config = dict(
    num_hidden_layers=13,
    hidden_size=160,
    num_attention_heads=2,
    num_key_value_heads=2,
    head_dim=64,
    intermediate_size=256,
    vocab_size=3976,
    hidden_act='geglu',
    norm='layernorm',
    norm_place='pre',
    norm_eps=1e-05,
    positions='learned',
    qk_norm=False,
    attn_scale=0.125,
    bias='none',
    tie_word_embeddings=True,
    parallel_block=False,
    init='normal',
    init_std_qkv=0.0158,
    init_std_o=0.0031,
    init_std_up=0.0158,
    init_std_down=0.0031,
    optimizer='soap_variant',
    learning_rate=0.00834,
    beta1=0.95,
    beta2=0.98,
    weight_decay=0.033,
    lr_head=0.00619,
    max_grad_norm=1.0,
    warmup_steps=200,
    schedule='wsd',
    decay_fraction=0.282,
    decay_shape='square',
    final_lr_fraction=0.05,
    batch_tokens=65536,
    max_seq_len=512,
    doc_mask=True,
    train_tokens=139300000,
    max_steps=2126,
    dataset='wikipedia_en',
)
Each number is 50 + 15 x the weight over its row's rms, rounded and kept within 0 to 99. Layers, rows and columns count from 0. The size before them is the row's rms in percent of the matrix's.

# layer 9 attention query, 128x160, rms 0.183, rows 100-109, columns 0-159
101:37 49 23 56 46 27 66 74 69 63 39 32 12 58 58 37 33 55 46 35 57 45 56 72 75 56 66 45 55 49 41 67 45 71 76 25 57 48 38 45 42 38 40 40 73 59 70 56 30 52 39 32 64 69 59 29 73 29 44 48 80 12 53 46 37 61 46 66 51 00 59 59 33 58 53 52 55 47 55 46 63 68 69 42 26 35 41 59 47 34 46 72 49 46 51 49 60 61 64 45 84 43 64 59 37 41 38 39 34 72 60 49 22 31 39 56 32 88 34 51 52 61 57 47 60 56 46 57 45 54 57 50 49 23 57 47 41 70 32 11 59 66 58 48 63 62 52 80 55 55 53 47 56 50 28 37 50 44 36 68
107:32 45 45 45 34 70 83 78 28 47 70 49 57 36 26 57 47 56 72 48 41 52 43 54 56 69 54 76 71 24 58 49 41 57 37 71 66 68 51 74 19 53 57 49 35 35 48 42 47 49 61 71 62 58 30 80 28 65 80 65 56 50 23 28 68 57 49 34 53 47 56 37 45 59 60 62 43 58 70 29 46 70 54 32 57 72 45 34 61 48 62 32 56 40 43 76 35 38 67 57 51 52 72 33 54 59 51 77 66 26 17 59 36 45 56 57 53 49 49 68 71 30 32 47 26 09 70 58 59 53 52 48 52 47 43 47 31 43 49 54 41 32 62 61 57 77 82 58 24 72 59 71 60 30 41 55 45 51 39 36
100:65 29 72 59 40 60 53 33 72 47 33 57 51 62 45 29 41 27 51 52 60 47 40 63 76 68 55 55 44 36 50 62 59 14 79 27 58 26 52 51 54 15 29 63 48 51 34 48 47 94 38 76 37 51 48 34 74 42 50 26 35 50 73 57 27 52 56 45 46 66 51 77 66 59 39 80 37 56 36 84 45 39 58 68 66 58 35 48 73 55 34 49 35 56 58 54 67 56 60 75 45 69 70 31 63 48 81 54 48 46 67 48 40 39 59 50 34 77 44 32 66 54 49 71 49 51 45 47 56 68 67 43 32 26 44 52 24 89 67 55 34 45 28 48 58 54 58 51 62 49 21 54 31 58 33 55 38 54 46 42
101:48 42 47 34 42 45 55 22 61 58 65 37 38 55 59 35 46 11 53 67 47 42 45 44 58 72 31 58 25 71 56 39 32 45 47 27 72 53 42 09 53 74 53 52 27 39 68 57 49 27 25 48 68 83 65 24 44 48 50 40 36 48 57 48 32 45 53 49 58 60 33 80 56 27 43 64 64 44 59 66 27 60 53 50 44 57 64 50 27 12 47 62 53 62 39 46 69 59 48 56 42 59 58 54 28 53 60 46 47 69 70 17 59 59 44 54 65 08 35 58 34 69 37 53 56 51 46 38 47 25 18 61 61 36 46 49 23 41 36 40 28 80 34 20 47 46 36 67 56 28 50 57 56 31 54 62 52 30 51 59
100:18 55 71 57 64 57 48 52 46 41 39 36 31 38 52 70 54 65 53 36 04 61 66 40 37 41 46 54 65 42 64 58 54 52 24 44 58 14 44 66 49 64 56 34 42 24 53 40 50 90 54 55 43 09 19 55 47 28 49 35 46 39 48 49 55 64 54 50 44 37 56 44 77 40 26 58 48 97 61 46 40 64 46 18 38 56 45 50 20 31 49 69 57 69 49 61 49 41 43 36 41 81 64 82 43 52 55 39 47 56 59 74 74 38 44 67 39 79 51 47 39 23 56 43 37 51 41 27 74 39 76 56 66 23 68 42 57 67 60 61 35 40 54 46 57 64 45 57 44 44 46 54 58 29 50 64 52 42 48 48
095:60 82 50 49 47 39 61 37 24 74 48 66 46 23 52 60 52 81 58 35 49 68 47 48 60 42 56 37 32 61 40 67 22 64 47 50 93 31 46 66 42 49 37 66 34 72 28 60 35 61 37 45 60 39 49 32 46 65 44 55 65 54 31 47 44 59 45 24 23 40 33 47 55 68 70 35 71 37 46 43 59 31 32 63 53 51 32 55 64 53 42 88 56 68 43 70 66 69 43 55 47 58 48 41 38 55 61 44 34 59 72 60 20 50 50 70 40 65 48 56 41 56 61 16 39 54 77 75 71 63 32 33 24 47 57 43 31 51 56 43 34 48 18 50 57 42 76 46 68 78 49 65 71 39 61 49 26 77 45 38
098:22 30 58 43 47 70 55 45 56 47 68 42 29 60 57 50 52 72 43 58 56 51 52 53 54 55 65 49 44 30 30 61 58 39 71 44 32 35 54 36 48 52 72 47 37 32 33 58 45 44 40 31 36 54 80 66 48 78 61 42 41 35 41 46 22 52 44 66 37 61 39 56 65 40 81 76 64 37 84 51 34 39 52 46 58 51 36 51 42 67 25 40 53 17 47 63 46 34 44 48 77 51 53 66 41 54 69 74 26 39 46 59 62 67 42 55 48 73 45 33 34 68 52 75 65 41 43 46 75 14 73 44 62 58 50 11 69 29 43 35 13 35 37 47 44 36 59 43 31 54 37 53 24 56 16 46 20 34 55 64
091:38 47 47 75 13 49 56 68 52 51 41 36 24 56 42 62 57 45 53 44 66 68 39 57 38 62 51 58 54 35 52 62 39 39 45 33 53 42 37 66 87 68 78 53 54 65 69 55 57 80 54 46 40 52 50 79 77 44 71 58 54 74 53 25 49 46 29 46 70 64 48 31 64 31 54 25 63 60 34 62 53 68 49 65 63 41 33 37 47 14 62 62 43 28 44 31 61 66 25 66 40 49 52 48 55 53 45 78 27 51 43 29 19 51 66 62 59 30 51 58 48 24 63 46 60 50 66 59 39 43 50 45 16 41 66 49 65 52 08 44 47 60 28 47 67 58 55 56 43 64 68 71 49 30 42 21 84 62 36 42
095:34 36 30 53 49 71 41 60 54 48 36 62 35 37 66 77 65 43 39 39 51 82 47 71 60 45 50 68 63 72 56 61 46 71 48 61 50 46 65 67 28 51 58 42 69 60 24 49 61 44 56 32 55 45 51 94 46 48 52 63 56 50 22 45 60 73 32 35 86 49 49 54 35 58 69 56 44 48 54 35 48 51 40 63 61 30 48 63 01 54 57 64 77 41 47 33 31 35 45 28 74 53 32 27 47 45 45 66 19 45 68 46 68 42 57 63 66 55 48 49 63 40 80 48 23 23 56 77 83 62 51 31 46 51 84 53 39 25 60 38 44 57 31 40 62 35 34 66 50 48 56 73 44 49 62 46 36 54 45 40
099:80 41 57 56 12 55 39 60 32 41 38 74 44 57 55 51 71 37 33 44 44 45 61 55 35 54 37 50 60 66 38 55 64 73 58 49 62 62 71 50 42 41 05 58 56 22 43 52 52 59 71 11 51 39 46 81 51 43 41 75 52 47 40 34 44 49 62 42 70 60 76 45 53 59 63 50 38 76 63 70 40 55 61 39 33 58 56 45 59 24 71 35 58 43 31 52 66 20 54 26 68 44 44 50 46 45 64 44 34 27 34 19 62 69 36 30 40 20 29 66 55 56 50 25 34 52 78 47 61 70 43 55 40 40 63 53 51 45 39 55 70 44 77 38 32 53 78 28 37 62 64 59 20 46 47 57 55 50 64 30
# layer 9 attention key, 128x160, rms 0.189, rows 100-109, columns 0-159
105:35 62 44 49 44 33 54 42 73 19 77 47 39 50 81 30 19 34 54 55 80 77 53 57 59 66 37 40 48 73 53 77 37 40 31 48 65 51 38 49 31 41 79 52 64 62 48 48 29 41 63 36 58 75 50 31 72 46 59 34 59 66 61 37 55 80 41 35 77 48 47 58 34 62 73 49 66 50 77 66 31 45 42 59 50 62 42 48 44 39 30 55 55 62 72 37 21 47 69 59 54 42 39 48 37 48 76 48 69 50 53 37 35 36 52 48 59 38 82 60 47 67 39 55 48 67 41 46 49 69 80 31 72 34 19 66 31 27 32 52 36 44 46 44 50 42 34 85 71 46 47 75 46 52 58 50 64 28 47 39
104:35 58 78 53 34 53 61 66 24 52 78 64 45 81 38 53 32 65 79 53 38 40 77 29 70 46 60 51 61 18 50 58 40 46 59 50 53 69 49 58 43 47 34 44 57 28 65 68 60 38 67 60 24 68 35 54 59 40 79 73 65 30 42 46 49 59 38 37 66 42 60 48 45 30 45 60 50 52 75 34 56 86 19 36 38 28 54 55 63 66 46 71 41 69 61 32 62 38 53 30 56 40 53 37 69 17 63 85 31 35 39 73 51 41 34 36 69 62 59 46 94 56 43 73 52 26 54 70 62 26 55 63 47 58 43 42 33 50 46 56 60 46 44 52 48 79 60 48 45 46 67 59 62 37 39 41 60 63 51 60
099:74 58 64 60 41 48 60 59 93 34 44 58 42 44 52 36 18 67 42 55 69 40 39 43 56 74 45 40 40 43 51 61 70 40 53 64 59 52 79 33 47 52 54 57 38 32 78 51 68 71 65 58 39 63 63 38 79 31 66 60 46 36 54 65 23 65 53 24 27 59 37 58 27 39 42 66 53 33 43 58 80 38 50 79 53 56 37 75 75 66 33 41 78 54 84 37 53 64 51 57 33 72 50 11 38 69 44 21 51 51 60 12 61 36 25 54 30 60 52 48 35 53 32 39 40 44 46 77 60 57 39 63 50 31 46 43 55 49 71 41 43 44 43 49 67 41 50 47 59 47 26 58 39 54 53 39 75 54 32 39
100:47 41 25 39 14 42 39 43 43 32 46 46 69 32 42 47 65 35 43 30 59 58 39 57 63 35 31 39 41 61 37 39 53 63 65 69 56 27 36 36 50 28 36 29 53 30 51 72 72 52 53 63 65 55 50 25 88 44 27 56 52 42 68 60 47 46 44 50 56 54 61 55 52 31 70 48 47 65 54 57 21 57 94 74 51 66 57 41 56 12 58 67 68 46 39 42 55 52 50 63 52 47 51 50 23 29 37 56 59 84 53 46 84 64 53 31 42 49 71 44 23 31 55 34 64 60 67 54 42 45 46 26 91 54 61 45 58 59 58 51 31 67 37 56 56 54 47 26 54 55 51 38 78 55 66 46 92 48 58 40
101:26 58 31 52 79 63 60 26 46 49 38 35 73 70 47 77 28 53 52 40 79 37 55 36 66 43 51 58 32 48 46 57 53 59 23 26 60 41 68 37 70 64 46 62 35 40 53 44 40 43 54 51 56 42 42 37 40 08 39 85 80 54 30 52 62 25 45 57 60 48 33 38 49 45 57 63 60 69 63 39 48 49 64 65 44 38 50 27 49 24 26 82 48 47 60 53 73 47 24 42 68 75 49 58 50 62 51 41 61 45 48 31 66 41 19 32 44 71 29 83 49 48 61 27 52 40 53 44 68 44 16 45 71 40 45 64 53 22 46 36 60 41 46 59 34 37 63 42 36 23 40 54 24 32 66 50 51 62 74 46
104:60 47 52 30 32 46 22 70 75 57 82 49 65 43 42 61 30 54 45 63 65 58 48 52 40 59 35 85 51 58 55 63 55 64 73 38 49 21 44 54 25 57 40 41 54 51 45 49 48 56 78 45 44 24 30 54 62 66 45 36 41 66 42 54 62 32 43 52 64 39 42 27 54 49 88 33 53 57 73 73 42 16 49 79 54 28 71 45 61 73 45 78 62 44 56 45 33 22 73 52 46 57 46 48 59 45 63 26 67 52 41 42 48 49 53 30 46 54 32 26 20 50 49 57 33 54 40 83 30 39 75 69 39 36 75 58 49 56 26 51 72 60 27 43 47 50 67 58 44 61 48 45 35 58 24 76 43 45 20 45
101:36 26 44 65 36 80 69 70 60 62 52 57 52 46 62 50 63 74 34 47 54 46 49 36 51 50 40 44 43 22 81 64 61 61 42 45 42 49 66 46 56 43 65 50 46 53 58 43 75 51 36 65 52 56 57 77 56 67 36 60 62 53 53 37 18 75 59 55 21 64 54 66 42 36 37 35 84 42 99 31 68 34 73 44 40 66 55 45 30 74 42 76 62 61 55 58 43 43 51 57 43 37 73 33 69 55 50 71 41 57 66 55 58 62 40 67 13 62 56 55 59 51 56 37 43 45 27 81 47 30 68 48 48 41 74 69 35 25 79 35 47 56 58 58 50 44 39 56 27 51 22 64 30 74 51 37 49 56 38 57
085:65 48 54 40 28 36 06 55 61 35 43 43 66 41 28 14 31 52 67 50 52 52 75 45 71 64 66 58 55 22 40 75 28 59 37 42 56 48 57 47 32 57 64 23 36 73 61 42 59 58 43 39 41 66 18 60 56 61 35 43 58 51 27 54 48 51 85 46 23 55 65 37 37 55 55 66 46 55 51 30 39 74 39 43 48 52 37 62 59 54 65 53 57 72 44 23 28 51 49 45 14 24 31 60 59 53 36 48 57 63 46 63 43 53 57 32 62 37 74 65 67 42 80 10 62 60 65 59 74 44 54 50 44 50 55 50 65 58 40 62 64 36 33 38 21 46 48 71 41 54 52 21 61 37 78 67 59 54 47 33
099:15 28 49 49 31 61 52 79 50 30 38 59 55 17 45 50 58 48 49 41 70 58 37 44 52 43 54 77 59 49 35 44 35 85 21 68 52 77 22 87 45 62 57 23 36 66 30 49 50 37 53 48 53 47 62 65 40 58 40 61 63 24 52 51 61 65 69 60 61 61 59 36 43 27 67 60 62 34 79 18 60 45 56 38 39 53 68 14 31 53 64 64 44 50 48 49 47 22 48 48 89 58 42 46 72 50 59 50 39 42 61 16 39 56 59 57 57 58 39 51 79 35 40 47 30 63 51 62 71 54 61 36 57 42 51 64 32 57 41 54 22 65 43 37 45 23 61 56 59 71 40 63 55 32 70 31 49 45 67 48
095:57 32 49 59 57 42 50 42 62 40 71 49 43 56 64 47 27 40 78 59 44 62 21 39 78 53 44 33 76 42 43 67 57 61 23 42 46 58 58 45 55 49 18 47 53 45 17 55 29 42 94 50 41 74 58 42 23 51 42 60 32 62 60 44 63 47 54 81 31 45 31 47 28 41 62 73 45 51 53 65 73 38 24 60 16 27 47 20 71 45 86 44 63 53 20 52 67 30 29 48 35 35 39 48 58 21 62 52 39 55 53 52 52 20 59 64 61 65 54 64 81 49 54 56 73 56 71 56 54 54 34 82 57 49 46 61 59 56 59 41 61 51 61 55 40 52 26 61 58 66 38 63 69 49 55 62 35 57 57 59